{
  "n_head": 5,
  "norm_eps": 1e-05,
  "rope_fraction": 0.5,
  "attn_scale": 0.283,
  "extras": ["local attention windows", "value residuals", "hashed n-gram embeddings", "capped logits"],
  "init_std_up": 0.0657,
  "beta2": 0.99,
  "weight_decay": 0.32,
  "warmup_steps": 465,
  "schedule": "wsd",
  "seq_len": 512,
  "doc_mask": true,
  "train_tokens": 135600000,
  "steps": 5707
}
Each number is 200 + 40 x the weight over its row's rms, rounded and kept within 0 to 999. Layers, rows and columns count from 0. The size before them is the row's rms in percent of the matrix's.

# layer 6 attention value, 32x160, rms 0.0372, rows 0-31, columns 128-159
094,144,249,263,230,183,232,248,173,178,202,249,181,183,229,185,210,226,193,177,175,171,174,168,179,174,161,214,198,157,120,172,264
101,216,192,100,169,212,165,237,163,208,204,178,175,187,224,199,186,238,210,158,186,290,274,219,208,243,151,230,190,239,229,259,130
091,174,96,149,221,283,184,219,252,204,128,248,159,230,259,147,253,159,269,193,193,206,166,142,249,257,250,236,177,208,132,184,189
098,189,257,174,208,197,206,198,207,193,188,206,197,219,171,182,161,159,174,190,214,215,136,257,175,221,140,210,222,208,176,213,269
104,195,199,235,157,177,195,219,196,127,180,220,228,225,214,211,202,176,259,190,245,157,149,175,208,232,189,217,190,263,235,128,201
107,269,209,240,240,120,99,212,222,267,207,225,200,240,252,175,169,218,196,232,252,246,232,158,243,194,168,202,192,187,241,254,225
100,234,229,162,221,114,128,149,237,183,181,139,216,238,180,227,217,232,190,218,184,245,197,214,253,211,172,199,205,151,191,182,258
093,132,143,177,247,261,159,191,201,169,120,152,220,229,189,197,144,188,195,135,211,249,281,128,181,232,182,128,212,205,167,255,140
099,253,178,261,199,170,209,224,218,162,240,169,215,197,217,265,201,174,222,192,117,205,104,187,193,223,220,196,217,212,176,248,231
088,276,229,187,218,210,224,206,260,200,194,192,167,156,220,155,240,208,170,173,183,148,167,185,141,188,210,124,215,187,188,207,219
100,239,250,202,224,172,196,154,156,196,213,205,206,199,194,187,195,163,208,215,183,212,132,222,207,206,258,230,236,248,204,197,205
099,170,173,95,176,176,189,187,158,276,199,196,185,166,279,262,140,234,214,226,213,216,199,187,196,139,195,155,281,244,217,227,139
097,185,158,188,160,172,128,207,223,235,274,168,218,130,150,209,233,215,268,125,178,161,175,183,189,156,207,170,204,194,174,169,167
095,202,150,181,179,158,162,212,184,231,201,228,160,214,191,198,159,170,258,260,186,264,200,190,207,179,162,256,157,136,209,149,207
120,119,162,103,231,222,149,165,215,267,275,209,246,202,194,254,172,226,194,175,248,220,182,234,178,207,213,212,150,291,213,153,224
091,121,192,130,233,204,274,198,271,146,234,222,211,173,103,160,179,178,174,273,228,247,188,193,168,162,278,277,225,184,275,187,198
103,186,115,245,164,187,294,187,191,244,269,130,209,179,245,195,211,180,206,230,200,158,221,242,215,275,225,143,196,229,221,171,218
101,178,174,181,232,220,147,174,183,204,168,138,241,207,260,241,211,215,198,171,200,311,205,184,151,168,127,238,165,254,151,254,170
104,205,264,196,217,282,241,232,299,188,219,181,199,242,194,245,207,252,221,243,223,199,120,196,213,237,229,169,254,183,218,132,161
097,231,247,315,210,201,245,219,182,155,185,148,194,168,218,144,297,182,251,216,270,164,137,129,150,176,266,122,205,211,225,157,183
106,147,196,264,182,239,212,211,149,182,195,190,248,221,150,205,151,222,258,163,234,134,192,147,237,198,220,201,166,181,114,204,264
098,252,178,221,213,136,174,215,177,209,183,207,215,165,212,201,197,179,142,180,234,230,217,135,191,201,169,252,204,187,187,176,190
105,184,183,145,222,156,166,181,163,215,223,219,210,290,297,265,147,190,147,233,161,240,237,188,175,242,200,162,201,288,249,255,191
102,286,233,138,208,189,162,171,228,263,245,203,191,186,233,274,236,227,202,239,193,226,197,157,214,202,201,104,185,202,156,204,129
093,226,182,254,184,240,211,179,164,184,183,189,211,212,153,252,184,125,139,240,202,204,230,142,240,205,211,173,203,152,179,166,170
100,224,211,184,231,216,224,167,215,195,213,178,207,256,169,203,183,159,154,242,171,117,155,215,182,249,197,209,208,210,173,181,228
106,141,201,156,249,252,175,180,159,195,143,136,243,223,172,196,273,189,216,172,248,240,115,221,207,179,225,199,135,176,222,174,239
105,140,191,188,221,167,165,233,168,167,232,180,227,184,113,184,185,197,245,214,148,158,141,147,170,169,197,154,180,105,204,133,223
094,146,228,138,220,154,205,187,190,164,184,256,221,265,285,237,130,192,193,151,157,251,179,228,165,214,185,226,249,249,274,249,137
104,115,163,247,210,246,210,188,185,189,205,244,232,190,160,218,237,196,248,143,200,211,227,214,173,164,251,193,245,191,125,239,179
088,200,190,131,193,243,238,149,183,134,233,138,241,136,223,136,289,273,246,175,249,212,178,212,231,182,184,233,208,157,138,228,231
110,285,184,253,155,165,213,168,230,222,271,240,185,233,197,151,180,195,167,152,182,245,225,253,210,175,151,209,203,258,201,230,188